Weights of a small transformer language model.
Size: 10 heads of 64 (1 for keys and values), MLP 2560 GELU, 64.8M parameters.
Architecture: rotary positions, tied embeddings, attention and MLP in parallel.
Each number is 50 + 15 x the weight over its row's rms, rounded and kept within 0 to 99. Layers, rows and columns count from 0. The size before them is the row's rms in percent of the matrix's.

# up: layer 8 MLP up, 2560x640, rms 0.0995, rows 570-622, columns 448-511
# down: layer 8 MLP down (transposed), 2560x640, rms 0.102, rows 570-621, columns 448-511
up570 100:58 57 74 33 52 78 42 48 49 42 65 39 50 59 35 48 66 58 35 20 47 53 59 73 61 53 49 51 44 36 58 57 57 23 33 54 57 40 11 25 38 53 39 56 11 66 79 53 55 39 71 44 82 20 59 36 37 28 68 56 41 52 61 46
down570 101:36 40 68 63 59 35 69 52 56 34 41 48 59 35 46 57 48 61 31 50 44 31 59 61 61 74 74 45 65 51 45 54 39 68 50 76 37 24 52 52 55 33 45 50 42 56 39 50 50 62 76 65 89 49 28 63 29 64 68 72 41 71 37 73
up571 097:57 52 44 45 54 39 54 46 46 68 36 65 53 64 43 66 34 65 12 58 58 58 40 80 63 54 48 40 36 87 24 43 39 62 09 55 72 49 49 42 67 74 66 41 32 39 52 66 38 17 83 43 53 52 57 68 68 68 55 41 17 30 40 36
down571 102:44 39 52 58 49 51 39 69 62 45 50 62 58 37 63 46 43 45 53 36 48 41 32 31 64 33 38 51 67 47 55 54 32 61 34 28 52 45 42 43 54 36 70 58 65 53 41 39 57 47 56 66 73 47 52 56 58 76 63 17 57 49 61 51
up572 102:66 51 60 37 57 54 80 46 22 62 52 37 71 37 73 29 58 33 57 50 48 66 48 25 55 46 35 32 59 38 49 31 73 37 25 59 60 27 39 57 42 44 39 43 54 63 50 32 58 41 49 45 54 57 52 19 46 59 24 43 53 62 26 54
down572 096:55 37 79 51 50 49 64 48 31 62 68 76 42 27 55 56 60 41 55 81 27 58 60 44 49 26 66 76 25 55 30 48 67 51 36 72 27 54 59 29 57 56 23 37 56 51 47 25 57 51 73 46 30 42 42 83 45 68 52 57 62 38 58 50
up573 102:16 51 56 23 55 38 62 38 44 31 44 41 34 40 17 32 70 66 56 30 28 29 41 49 52 50 66 33 44 57 46 32 37 46 50 63 82 40 63 69 38 56 35 18 35 53 33 39 57 49 53 42 62 48 60 57 26 55 33 66 22 30 33 40
down573 101:65 31 35 58 33 25 71 58 40 37 41 35 61 54 35 33 49 36 47 55 50 80 66 42 54 45 73 65 53 68 55 63 33 44 75 68 59 24 42 55 36 49 52 61 40 41 71 43 25 51 65 48 36 54 79 30 72 70 35 56 73 55 47 40
up574 098:57 42 33 69 46 49 74 54 43 50 48 45 52 48 50 21 37 85 41 61 17 36 59 72 33 37 72 74 23 57 45 44 52 32 58 61 40 40 45 36 31 40 51 33 80 71 24 26 43 52 53 58 29 60 37 61 29 41 30 49 42 50 45 26
down574 096:28 63 52 45 28 56 65 43 46 82 61 60 62 41 40 38 54 65 78 49 57 40 38 70 28 38 64 29 51 56 72 58 64 72 47 50 54 61 42 45 46 40 80 69 56 36 35 47 39 73 66 43 82 59 35 62 28 45 37 37 57 19 46 78
up575 101:36 48 32 40 68 39 38 57 65 48 40 55 49 42 71 54 39 42 38 39 63 63 51 52 55 42 39 10 43 55 52 38 50 60 27 70 54 40 34 42 37 35 36 46 54 57 49 51 67 54 37 50 53 65 45 33 56 49 62 48 59 52 84 70
down575 096:54 58 78 36 44 62 64 71 65 60 43 27 83 28 62 63 39 59 53 37 34 71 78 25 80 37 46 65 63 43 50 31 61 54 25 60 71 72 33 61 43 35 42 56 51 28 45 19 66 61 75 31 11 41 33 40 45 66 61 55 40 43 68 00
up576 098:48 56 58 50 81 36 41 62 54 52 73 74 44 74 49 39 42 50 27 48 65 46 48 45 57 58 49 80 29 47 46 65 32 33 41 44 30 57 84 53 84 63 49 51 55 21 68 61 73 39 63 90 50 59 55 62 53 14 36 51 69 29 79 18
down576 105:55 40 44 42 45 30 57 40 74 76 39 75 57 42 62 53 43 46 28 45 50 50 51 45 46 20 56 47 27 29 55 42 52 48 31 36 65 58 62 60 59 76 61 40 58 56 61 52 54 35 47 53 61 28 71 35 61 45 71 40 37 50 73 29
up577 098:42 53 76 54 43 82 49 57 38 58 50 64 71 46 40 84 39 58 47 59 54 14 48 50 42 48 19 23 28 38 43 56 46 37 43 74 60 71 26 57 65 52 40 72 54 60 78 62 57 67 44 47 48 35 67 29 65 86 56 47 67 49 59 58
down577 099:66 39 51 78 49 37 31 44 40 59 41 65 51 45 52 81 42 72 66 45 65 19 47 48 35 65 66 36 54 35 50 67 62 46 45 30 34 40 54 70 68 54 43 56 44 48 56 67 55 52 52 66 32 41 43 52 65 35 56 65 29 50 60 40
up578 102:38 63 17 47 54 45 46 44 56 42 16 23 29 63 55 50 77 46 66 61 74 58 44 70 41 87 28 43 34 53 63 43 50 79 51 22 29 76 75 59 45 38 31 57 62 51 32 23 60 50 60 44 68 69 33 47 42 29 47 66 66 60 54 41
down578 107:41 83 54 55 74 42 50 40 66 65 63 42 40 65 42 57 42 31 55 53 47 44 47 38 81 45 46 65 64 38 33 62 40 65 41 85 96 46 59 44 33 81 16 47 58 73 61 42 40 35 51 44 47 43 66 54 36 55 25 47 58 72 73 38
up579 101:47 47 39 66 53 43 27 52 42 73 69 51 49 34 30 43 42 65 78 46 62 65 23 60 68 63 20 46 62 66 42 33 49 43 41 39 71 09 89 30 44 42 56 43 62 87 61 54 41 46 78 49 38 55 56 63 68 44 64 59 21 54 60 53
down579 100:43 57 26 65 63 54 69 44 33 63 55 49 30 55 45 34 29 39 64 86 73 46 28 37 31 65 51 46 53 61 43 48 66 71 70 25 53 67 95 33 34 56 70 54 50 32 71 57 68 58 85 36 31 04 56 44 49 53 66 46 44 37 52 58
up580 101:45 40 75 47 50 59 70 52 42 66 36 62 03 47 33 43 57 49 35 13 68 30 53 62 75 78 47 29 75 46 63 79 33 44 44 56 24 42 50 55 33 63 54 60 37 68 32 37 49 56 47 57 60 54 61 52 43 55 46 33 60 52 54 42
down580 088:42 72 42 72 65 18 42 55 76 51 69 50 35 56 27 34 37 53 55 77 49 46 53 60 47 48 46 61 38 42 23 51 80 68 46 34 61 54 26 48 51 67 39 41 43 49 41 57 38 53 10 38 54 25 58 57 52 56 53 53 24 70 25 51
up581 102:55 52 51 36 60 44 54 51 37 65 30 48 46 57 55 53 54 65 66 59 50 20 35 43 27 36 47 57 31 50 36 41 43 55 80 37 46 61 51 65 47 52 72 57 51 58 53 30 42 44 54 63 50 38 65 51 40 40 51 38 59 34 57 28
down581 101:62 52 51 33 85 46 45 26 67 49 48 52 48 39 67 56 56 84 74 41 54 57 49 73 58 41 61 49 53 43 46 42 55 53 62 59 55 51 45 62 24 65 59 67 52 36 54 47 34 48 39 37 42 71 65 69 47 74 85 49 30 34 36 19
up582 092:52 55 36 65 65 70 53 53 53 23 52 61 49 65 57 41 30 33 26 51 36 38 62 49 55 42 40 46 42 44 31 41 44 54 40 55 51 74 77 38 36 64 51 45 65 53 48 57 57 57 22 61 40 23 45 62 38 45 72 40 36 34 57 18
down582 092:45 61 38 60 53 38 40 72 34 72 34 49 77 57 39 46 57 30 73 65 49 48 69 45 65 58 76 40 44 64 45 43 61 41 43 73 49 40 49 51 41 69 45 52 38 53 83 42 42 56 58 44 53 37 28 84 55 23 53 51 31 48 54 61
up583 099:28 48 53 70 45 49 55 63 54 75 65 41 42 38 47 49 71 57 46 51 46 47 30 56 54 50 50 19 32 35 31 41 41 42 47 67 38 33 58 54 35 36 35 42 31 73 56 24 40 63 63 14 60 62 35 63 71 79 58 50 72 34 63 40
down583 099:60 53 46 50 50 42 46 36 70 59 78 19 45 45 57 46 47 51 50 45 14 53 31 43 50 78 38 47 39 66 66 79 72 58 59 41 56 40 45 23 47 61 49 31 43 48 16 25 68 37 34 77 25 64 58 44 74 35 34 40 40 54 74 52
up584 095:41 26 64 40 75 77 47 54 70 15 61 52 78 56 77 40 55 50 34 30 43 26 54 30 67 61 54 52 29 44 83 36 47 25 26 36 30 50 36 85 34 49 49 30 65 53 26 61 65 59 63 47 28 34 47 33 55 53 53 46 50 38 66 27
down584 099:54 48 33 25 38 21 36 43 82 68 51 58 20 47 54 59 70 52 83 79 33 68 62 37 74 46 21 52 61 46 59 52 62 49 49 41 39 52 51 44 74 80 30 49 22 59 56 51 34 29 50 57 65 59 62 21 58 68 54 86 54 53 20 66
up585 101:43 51 58 61 59 39 38 43 42 47 52 48 60 35 91 46 42 54 52 13 55 55 52 73 52 42 64 77 40 43 48 52 59 54 41 59 46 62 61 73 46 46 53 54 46 66 73 51 33 40 83 61 21 44 49 45 32 31 31 52 72 42 50 25
down585 098:65 41 60 65 38 37 59 72 36 44 48 62 26 38 42 40 75 68 58 25 58 52 52 60 73 63 42 51 39 57 39 43 62 56 27 49 62 33 57 47 48 76 43 57 46 74 67 57 55 67 53 49 65 45 44 42 41 36 27 55 42 48 30 61
up586 098:53 73 56 44 10 55 63 40 53 42 59 40 33 55 50 25 59 50 31 46 61 66 23 50 51 58 49 68 25 42 77 41 25 59 44 48 65 46 58 54 35 68 44 15 64 51 40 43 37 29 62 63 59 33 64 68 68 59 74 60 60 44 61 39
down586 093:28 55 26 49 53 55 38 35 90 57 25 48 67 51 58 37 78 33 51 63 70 34 54 69 41 51 46 43 63 51 55 63 24 23 67 59 54 60 44 64 25 40 76 41 67 61 18 89 29 28 22 47 35 36 48 57 70 35 42 54 59 63 58 54
up587 099:44 38 51 51 42 52 43 36 48 16 50 51 48 54 34 10 56 48 63 31 31 60 50 31 40 64 81 49 56 58 48 12 66 44 69 53 68 23 43 64 62 36 54 42 44 70 49 43 40 29 47 46 50 42 78 41 23 74 43 56 46 52 31 35
down587 101:45 58 36 63 43 46 61 55 67 37 60 64 38 62 43 67 65 47 41 33 43 61 30 61 72 32 42 48 56 56 46 41 82 50 47 41 71 65 30 73 34 24 54 25 34 75 57 34 38 69 40 45 36 06 52 47 21 41 49 43 14 51 52 46
up588 101:60 56 51 65 60 47 40 51 36 59 68 00 50 33 36 54 55 43 37 63 58 53 47 37 71 63 41 54 42 15 67 51 54 62 66 46 38 45 75 46 24 29 45 62 28 49 52 36 33 74 47 44 43 36 55 49 28 49 66 64 42 48 58 32
down588 098:56 55 55 74 27 32 33 48 77 12 80 47 59 51 51 32 35 45 28 67 57 50 73 67 32 58 60 59 43 30 48 30 52 70 35 45 60 47 27 44 57 42 50 45 62 57 35 58 43 69 60 69 69 49 57 42 36 51 41 73 45 35 27 21
up589 099:52 50 83 59 41 69 70 42 25 46 31 36 45 51 52 39 59 70 45 38 54 51 64 52 43 46 29 54 34 49 35 56 41 40 61 43 31 51 51 46 25 62 44 86 69 46 33 21 59 46 89 66 51 48 86 48 72 27 56 70 62 49 60 46
down589 100:65 48 61 28 36 54 40 61 31 94 40 60 40 58 41 46 37 79 42 62 54 55 36 39 67 68 32 50 58 25 51 63 21 63 47 53 16 66 58 38 60 66 22 72 62 53 50 38 51 40 55 55 41 37 46 05 54 58 34 64 28 64 45 38
up590 098:36 59 66 71 44 60 40 32 29 50 33 38 51 53 25 48 65 51 54 36 59 35 73 67 72 41 48 38 53 51 32 49 60 40 50 31 45 79 27 56 53 40 39 41 65 55 49 51 42 60 11 23 42 30 38 50 60 59 54 54 34 64 63 19
down590 096:74 46 60 25 56 53 21 58 00 65 67 47 57 43 47 72 69 34 38 63 42 46 57 48 44 24 63 78 56 47 29 41 56 47 35 48 40 52 60 65 36 47 82 39 38 55 66 60 39 55 46 38 57 33 59 51 86 47 53 47 48 38 61 62
up591 103:44 62 20 40 44 54 46 44 34 24 71 64 58 52 16 49 46 68 22 51 55 65 67 71 64 56 31 76 32 66 26 36 44 57 31 76 38 52 56 52 64 71 63 34 59 43 29 48 57 66 27 31 39 53 35 92 61 40 40 70 54 49 63 54
down591 107:35 35 64 48 45 56 40 60 32 72 47 68 82 30 40 14 84 57 43 83 46 74 45 23 59 70 26 38 44 40 66 62 43 66 92 59 60 37 53 43 34 65 73 47 54 35 52 50 45 43 54 44 58 68 60 42 35 46 34 51 48 52 42 43
up592 104:55 48 49 65 61 35 40 29 37 51 44 62 29 64 40 46 41 74 57 56 52 49 43 35 69 32 68 63 44 38 51 50 54 65 30 58 60 49 68 41 49 60 36 37 71 68 31 67 49 63 62 40 64 34 72 64 53 54 47 54 31 43 70 34
down592 106:28 18 36 47 33 65 59 47 28 53 65 49 41 52 78 33 46 61 76 29 52 79 72 35 52 31 60 69 35 51 35 65 61 53 27 44 69 80 00 68 57 45 49 57 40 43 56 60 43 53 47 52 68 32 34 59 45 60 69 60 74 46 69 76
up593 108:47 43 51 61 66 53 44 48 46 40 75 55 67 49 09 40 72 61 34 67 18 36 47 31 62 20 44 78 18 29 38 57 62 38 15 52 50 42 41 48 52 28 39 70 24 54 58 26 37 66 60 49 42 56 38 38 42 25 49 50 67 60 59 54
down593 110:55 61 45 52 57 43 54 64 46 44 47 83 64 41 71 44 59 46 29 50 29 62 72 46 34 53 47 65 64 43 40 67 39 42 66 37 52 27 66 67 42 26 44 47 42 68 94 29 42 54 62 52 43 58 49 65 77 25 55 43 34 75 66 41
up594 108:56 77 35 42 64 35 49 34 46 53 66 51 78 35 54 60 16 40 63 39 36 58 68 61 73 59 37 58 36 58 50 13 49 54 49 64 69 55 53 39 38 40 53 33 45 59 65 52 58 53 60 49 49 26 46 63 68 77 54 37 25 16 27 53
down594 112:39 43 34 79 52 62 51 35 50 61 71 33 39 68 22 39 47 75 67 49 64 69 47 73 32 42 77 80 55 63 54 41 61 45 34 47 51 37 48 75 44 61 47 35 47 51 61 72 22 36 65 53 59 45 47 29 60 55 57 64 54 54 49 65
up595 104:66 46 33 58 49 91 36 75 72 58 45 30 32 52 71 53 36 51 29 22 60 82 68 71 74 75 53 62 55 32 54 74 52 50 55 52 30 35 53 46 33 56 42 41 71 32 64 61 48 51 35 37 27 55 69 58 37 70 66 36 38 45 55 27
down595 114:58 73 43 67 59 71 48 42 54 46 59 61 38 48 66 50 37 50 36 48 51 53 63 66 70 68 70 42 60 47 59 42 48 47 43 69 59 36 54 54 47 53 48 31 65 45 38 50 58 33 16 58 25 38 51 45 48 73 65 37 10 51 71 37
up596 098:00 41 68 51 43 61 66 33 51 64 34 41 64 41 19 59 55 64 50 70 52 37 35 54 64 67 45 54 69 87 29 51 66 71 63 24 63 56 43 21 52 64 19 54 44 58 74 39 53 62 58 50 60 57 51 30 51 35 28 40 38 63 60 44
down596 101:61 52 76 39 43 42 43 26 43 23 44 36 33 58 84 48 57 58 52 52 61 53 33 41 48 52 53 55 59 52 69 70 46 37 58 55 76 64 16 77 36 30 75 54 45 43 54 60 32 65 44 65 62 52 24 59 37 51 52 44 58 56 66 81
up597 094:45 55 57 53 36 41 35 52 23 54 55 50 36 30 15 38 31 41 46 35 63 40 78 26 53 29 31 58 46 31 48 44 59 18 29 70 51 65 43 81 47 48 78 46 69 73 51 50 69 45 53 42 75 71 11 65 27 48 62 49 40 44 55 50
down597 092:76 31 63 43 58 53 20 56 18 60 57 48 34 78 52 21 32 59 40 44 70 54 43 64 48 60 57 29 63 47 51 62 57 32 44 25 75 46 56 54 77 76 54 66 26 59 51 64 44 53 31 47 73 60 67 33 53 62 25 69 46 64 65 46
up598 102:62 43 44 64 69 19 37 30 27 37 80 64 59 52 17 43 31 58 56 21 36 31 48 32 26 59 44 34 46 50 38 25 45 35 34 51 26 64 48 46 47 66 67 62 91 41 50 58 35 48 49 65 53 50 51 59 54 49 40 52 53 24 48 13
down598 110:33 19 47 56 50 29 65 31 45 63 56 42 62 49 35 65 57 66 58 54 49 43 49 53 39 75 17 62 76 72 52 48 44 69 46 78 21 60 34 50 52 44 53 54 41 72 57 55 64 72 46 39 51 64 30 75 51 68 21 60 02 45 43 47
up599 101:35 68 56 34 74 44 49 54 64 19 73 56 33 29 45 61 50 45 63 48 44 58 35 53 59 40 43 39 42 39 61 41 48 55 35 41 18 58 79 38 44 53 64 15 70 82 39 34 34 64 44 48 64 49 57 44 54 44 64 60 53 44 41 43
down599 108:60 60 37 32 40 56 51 25 45 34 52 30 44 62 77 25 16 47 68 53 51 46 47 52 30 51 65 73 61 62 59 81 59 45 36 53 64 63 57 76 46 45 52 60 56 48 82 64 71 58 64 26 90 56 39 35 61 47 45 54 51 33 43 01
up600 100:58 56 62 68 41 24 43 51 49 76 52 68 78 50 58 35 73 48 60 82 44 31 38 28 39 57 41 31 31 40 44 25 75 57 36 13 29 82 29 43 61 32 52 22 52 54 67 44 51 51 48 49 51 66 45 49 69 45 40 33 47 76 49 24
down600 107:39 33 61 38 27 70 38 58 42 67 58 35 59 43 45 30 53 31 48 59 53 46 49 44 67 68 41 52 73 42 64 31 54 63 82 54 59 51 45 54 49 60 42 10 62 82 72 46 35 44 47 31 69 54 50 40 51 59 78 47 38 36 82 40
up601 098:36 71 42 39 52 81 58 82 26 57 75 69 33 40 77 58 36 48 46 73 51 54 38 36 50 77 45 23 66 51 66 43 77 50 48 45 24 45 37 71 56 48 62 42 53 53 14 62 60 67 44 43 51 41 30 47 72 52 58 49 67 69 62 33
down601 111:33 41 68 63 38 49 55 29 64 25 50 30 57 61 64 32 33 34 44 63 47 46 38 39 68 61 46 55 82 63 90 71 57 78 45 67 53 73 39 54 57 53 41 54 59 47 50 57 66 59 66 45 27 70 26 78 34 42 54 46 78 43 43 44
up602 112:42 49 23 41 30 30 55 59 42 64 33 32 41 63 49 49 63 35 36 21 39 58 46 43 70 46 47 65 56 63 68 49 50 58 63 19 10 49 13 20 51 72 32 41 31 41 56 32 24 20 53 50 47 76 59 44 54 42 26 59 39 50 59 44
down602 113:44 60 20 53 52 56 29 37 85 58 53 54 60 56 48 53 55 50 39 47 78 30 46 22 55 45 27 81 55 76 40 46 23 72 47 52 56 55 58 50 43 56 43 46 50 46 70 63 48 30 42 36 45 38 26 42 35 51 41 61 38 44 57 61
up603 092:59 73 74 68 51 72 62 51 64 68 39 32 63 00 30 46 65 75 59 13 56 34 53 49 69 44 86 47 43 44 58 25 39 44 34 58 38 57 47 40 42 52 35 69 45 31 54 40 27 52 49 52 64 54 56 51 91 44 37 42 57 61 87 42
down603 099:47 31 57 68 68 23 33 58 38 40 53 53 59 77 30 62 50 40 42 83 54 52 41 47 37 32 63 42 62 50 48 31 61 49 41 57 59 61 18 32 37 24 46 38 38 73 60 46 82 34 62 36 61 75 43 30 44 47 58 41 28 59 29 27
up604 094:35 69 63 67 46 49 64 50 63 50 67 49 61 89 69 30 41 76 80 19 59 84 33 21 54 74 27 41 54 57 62 45 60 46 55 56 51 39 27 48 05 41 40 45 24 51 32 23 46 51 21 46 62 73 42 64 26 67 29 36 60 77 57 55
down604 092:54 68 57 66 35 37 43 39 34 62 72 49 84 27 29 61 64 39 24 43 39 52 71 41 26 35 52 53 64 42 49 47 57 62 48 57 66 34 47 49 39 56 48 43 51 44 68 69 77 45 58 52 35 57 45 28 66 66 58 43 32 52 52 15
up605 090:53 43 25 87 53 50 61 60 31 52 66 33 54 41 68 44 53 47 40 53 62 49 37 47 45 25 83 61 54 70 66 62 50 33 41 49 51 55 73 39 48 24 27 34 42 42 56 65 31 38 63 68 77 77 47 80 54 29 43 46 47 34 84 77
down605 098:57 35 62 44 34 68 53 34 33 56 19 51 76 42 27 70 47 41 42 81 60 49 57 30 59 35 52 53 66 26 42 52 50 63 53 61 61 52 36 46 65 44 55 70 10 57 48 48 58 37 77 28 57 41 55 56 52 51 49 37 59 28 35 39
up606 101:32 65 38 56 29 46 47 48 70 31 53 43 39 65 52 64 52 47 65 61 74 70 31 52 21 98 68 26 38 46 41 37 65 55 66 36 65 48 65 36 65 49 34 33 50 67 38 31 45 39 60 42 61 36 44 66 53 71 40 42 49 47 57 48
down606 096:56 41 11 48 53 42 52 49 43 58 53 58 22 46 61 66 51 51 25 65 41 34 58 51 35 62 63 61 37 59 54 65 53 32 64 41 48 66 56 85 55 33 47 89 71 77 55 40 57 70 66 42 58 63 51 36 88 68 51 75 60 69 28 32
up607 098:41 74 53 32 55 54 45 63 53 42 53 76 49 45 68 42 28 64 68 52 37 61 51 56 40 62 44 33 50 52 57 63 42 54 57 39 05 39 63 54 54 29 49 38 42 31 36 32 39 39 20 26 28 65 56 76 52 55 50 47 42 76 41 73
down607 096:34 66 74 68 52 53 41 44 54 65 56 65 65 82 71 71 45 50 36 52 44 51 35 28 54 56 48 36 38 47 44 52 39 88 50 30 52 62 42 31 53 46 51 51 26 53 54 80 47 50 48 42 57 54 57 36 51 41 52 56 37 66 61 51
up608 096:95 32 41 62 56 61 32 31 55 35 32 38 50 53 32 36 43 78 56 37 58 70 26 60 74 49 88 25 45 37 29 62 53 51 62 28 60 34 19 30 50 51 27 48 40 39 63 59 34 47 51 63 33 71 38 51 59 43 59 41 11 65 45 45
down608 099:47 55 59 51 60 51 34 12 21 61 68 49 82 59 60 52 18 43 62 44 52 59 50 58 51 56 50 64 43 44 55 33 65 70 38 58 53 42 29 47 63 34 47 39 42 48 56 36 75 57 22 36 58 44 77 48 35 74 77 53 45 62 46 60
up609 100:24 36 30 57 53 45 38 64 55 78 65 63 50 77 50 32 55 60 66 55 76 65 33 83 67 65 47 43 67 62 63 58 39 55 22 48 49 51 65 47 68 61 54 37 52 36 41 59 52 53 36 63 31 53 42 47 36 47 50 69 70 26 60 61
down609 100:30 49 62 45 29 35 64 53 41 43 67 28 41 58 39 13 37 47 43 38 56 42 65 41 58 41 56 52 53 39 48 80 46 52 33 35 62 44 50 73 53 53 34 47 47 53 38 28 88 35 65 48 89 22 78 64 62 52 87 30 33 52 46 63
up610 095:68 17 49 62 68 47 62 64 44 39 32 52 36 52 55 57 51 26 30 58 49 52 22 41 54 15 48 55 45 73 57 53 68 39 39 41 43 36 74 47 28 59 48 47 48 49 76 48 28 35 48 43 73 58 42 47 59 58 38 67 63 25 55 47
down610 096:21 24 37 43 47 41 38 99 57 33 47 65 41 62 53 65 48 44 58 40 32 63 60 60 43 71 56 75 58 46 47 77 34 60 40 65 54 63 26 28 46 25 37 30 32 43 58 54 66 63 60 37 49 68 54 48 39 43 74 45 71 66 41 25
up611 103:54 58 60 83 56 41 39 42 37 45 30 71 37 45 53 47 35 21 32 33 48 47 40 34 68 56 53 42 38 39 34 24 57 38 59 29 63 34 36 30 46 34 35 54 74 72 45 62 11 44 34 46 64 28 69 53 64 50 30 59 35 39 32 60
down611 107:32 62 43 70 52 36 37 51 35 42 39 35 48 46 58 45 41 71 60 27 71 54 40 45 36 65 59 48 74 62 61 39 34 56 38 73 78 30 46 43 48 19 51 34 77 62 56 74 61 13 49 45 69 48 41 61 29 61 63 20 45 22 67 38
up612 100:53 48 63 70 51 54 28 63 22 46 29 44 53 51 54 50 53 32 53 41 20 44 47 35 73 53 52 45 43 58 57 53 29 50 35 39 63 62 70 39 38 33 57 48 59 42 60 45 65 37 44 38 60 44 75 74 49 40 73 40 46 57 41 63
down612 106:48 55 59 56 66 54 52 60 38 58 35 27 46 45 63 47 55 59 36 60 44 67 30 42 34 55 32 41 45 61 69 55 29 44 59 35 60 60 57 32 39 28 32 44 62 49 32 60 32 40 57 69 54 71 35 48 50 55 45 41 15 29 48 63
up613 097:84 75 46 58 57 49 38 16 30 57 64 57 44 63 49 35 20 36 41 57 77 68 28 49 47 45 53 61 47 56 37 51 61 51 31 71 45 36 61 38 81 67 55 48 49 49 25 64 50 25 57 10 28 59 39 49 61 27 54 58 21 77 45 39
down613 091:10 32 90 45 58 66 47 51 20 58 70 57 49 54 54 25 28 31 24 55 45 60 46 50 40 62 54 35 64 43 51 47 54 46 05 41 38 51 51 75 44 46 41 46 44 38 42 38 45 50 26 31 56 36 59 46 48 60 46 38 48 27 34 61
up614 099:49 49 59 53 37 61 36 63 38 78 42 65 51 25 51 68 51 55 44 39 45 58 47 42 64 44 71 43 64 49 76 36 67 48 55 62 23 40 70 51 27 61 26 56 62 65 44 67 54 50 38 48 38 40 61 64 53 45 56 84 48 35 43 39
down614 101:40 26 34 48 66 41 36 66 71 25 54 45 42 78 24 66 40 60 47 40 48 52 37 60 51 65 46 44 72 46 31 43 62 65 43 63 61 51 65 60 51 46 35 33 52 41 66 39 57 35 69 77 61 57 27 54 59 32 46 41 62 56 53 66
up615 097:30 84 49 39 43 33 43 53 47 62 57 72 61 21 50 35 51 49 43 70 87 39 28 65 32 58 23 45 30 45 38 47 49 51 44 42 52 33 72 85 82 50 40 36 57 34 64 52 74 56 89 38 25 52 32 45 67 33 62 46 44 54 62 50
down615 101:49 36 47 67 51 80 27 42 51 41 45 37 29 61 63 78 64 45 61 51 65 35 73 87 39 69 54 37 76 55 41 57 26 37 34 36 46 66 29 54 52 67 41 59 53 21 57 36 55 45 61 38 32 42 46 39 38 36 63 72 25 24 76 76
up616 102:33 44 25 13 14 57 57 57 65 49 70 49 71 36 51 78 68 70 57 60 44 49 28 36 32 70 42 46 51 42 24 29 55 50 38 59 38 62 76 24 44 90 28 46 59 50 62 75 66 46 40 56 51 58 36 69 22 03 45 46 58 77 56 88
down616 101:44 58 42 30 45 36 88 40 22 67 53 60 53 37 38 68 65 40 75 19 52 47 54 58 63 56 35 52 40 65 83 58 50 57 68 64 56 55 36 41 47 51 41 63 58 42 42 51 48 19 39 40 28 52 65 52 55 16 43 54 43 65 70 52
up617 109:51 40 28 07 75 47 36 45 55 49 56 51 40 34 30 61 35 41 54 30 66 59 50 65 51 61 37 50 37 44 58 27 73 49 45 57 62 30 44 59 65 56 52 40 42 61 35 44 47 45 56 64 40 41 65 76 44 45 78 56 36 32 45 55
down617 119:36 50 58 71 53 53 33 23 47 45 06 46 38 67 72 50 73 58 63 34 45 73 55 49 56 22 61 36 45 46 57 70 46 50 43 29 59 61 42 34 71 22 51 49 38 45 72 63 79 54 48 48 34 62 73 41 47 45 53 54 46 34 28 61
up618 098:31 11 65 16 22 42 38 32 47 55 48 56 52 72 70 48 34 37 64 31 45 76 46 49 46 54 54 67 65 51 16 37 49 60 58 49 54 47 77 46 45 53 11 36 30 50 35 45 40 68 31 25 47 52 49 45 45 65 19 77 30 47 46 32
down618 095:39 48 73 60 35 52 54 54 45 30 38 57 64 37 56 34 71 45 55 57 53 72 46 20 30 60 61 47 47 39 45 40 45 61 52 41 55 34 61 42 62 61 53 83 55 45 59 61 57 72 41 71 63 54 61 45 64 60 28 57 69 55 60 81
up619 097:42 46 51 68 62 71 08 57 61 59 29 45 36 32 84 42 40 42 52 51 48 64 65 29 49 51 36 44 53 28 30 62 38 58 35 49 48 67 40 12 59 42 56 61 58 48 70 50 40 67 65 43 43 76 31 62 49 46 78 53 53 96 28 40
down619 097:81 31 64 59 69 38 24 53 55 47 35 56 55 45 34 41 63 27 55 33 54 49 53 57 63 54 67 39 45 77 44 38 36 62 38 73 24 50 72 46 63 50 62 73 58 41 26 66 54 34 70 60 56 30 41 63 74 26 61 56 56 41 40 38
up620 102:52 54 53 62 37 44 42 50 43 40 40 70 44 27 81 28 42 24 17 57 54 34 23 23 40 39 44 41 20 24 35 40 74 33 54 32 13 37 41 46 58 75 48 61 76 33 99 51 70 55 57 45 68 54 59 74 80 52 28 52 68 60 66 48
down620 106:31 46 52 38 47 45 51 58 21 68 61 76 49 25 44 40 53 54 17 46 44 56 86 47 17 27 52 28 42 44 43 32 56 61 43 45 46 54 47 14 44 25 57 53 53 46 63 26 39 58 52 73 51 42 52 47 72 45 56 50 49 64 51 29
up621 106:43 48 41 41 48 40 70 55 75 62 53 41 56 41 27 33 44 50 74 51 64 31 32 65 38 40 74 55 74 38 88 30 70 49 23 48 34 58 43 48 60 65 44 63 63 47 51 44 44 27 34 55 21 60 43 23 37 76 40 51 69 41 72 59
down621 110:53 65 50 28 38 47 53 49 61 34 57 62 54 21 47 48 30 60 87 72 42 28 47 28 52 18 65 51 61 67 43 55 64 86 63 25 35 68 75 69 71 54 34 41 24 14 67 53 45 47 20 61 35 54 52 31 51 92 72 48 46 62 16 87
up622 100:55 69 39 41 48 37 40 52 85 68 32 46 56 29 53 39 41 42 44 28 52 32 45 21 71 54 42 63 37 39 24 54 32 65 25 77 56 43 23 64 54 53 55 37 54 59 57 24 69 49 34 68 33 30 19 59 86 40 38 71 53 66 54 47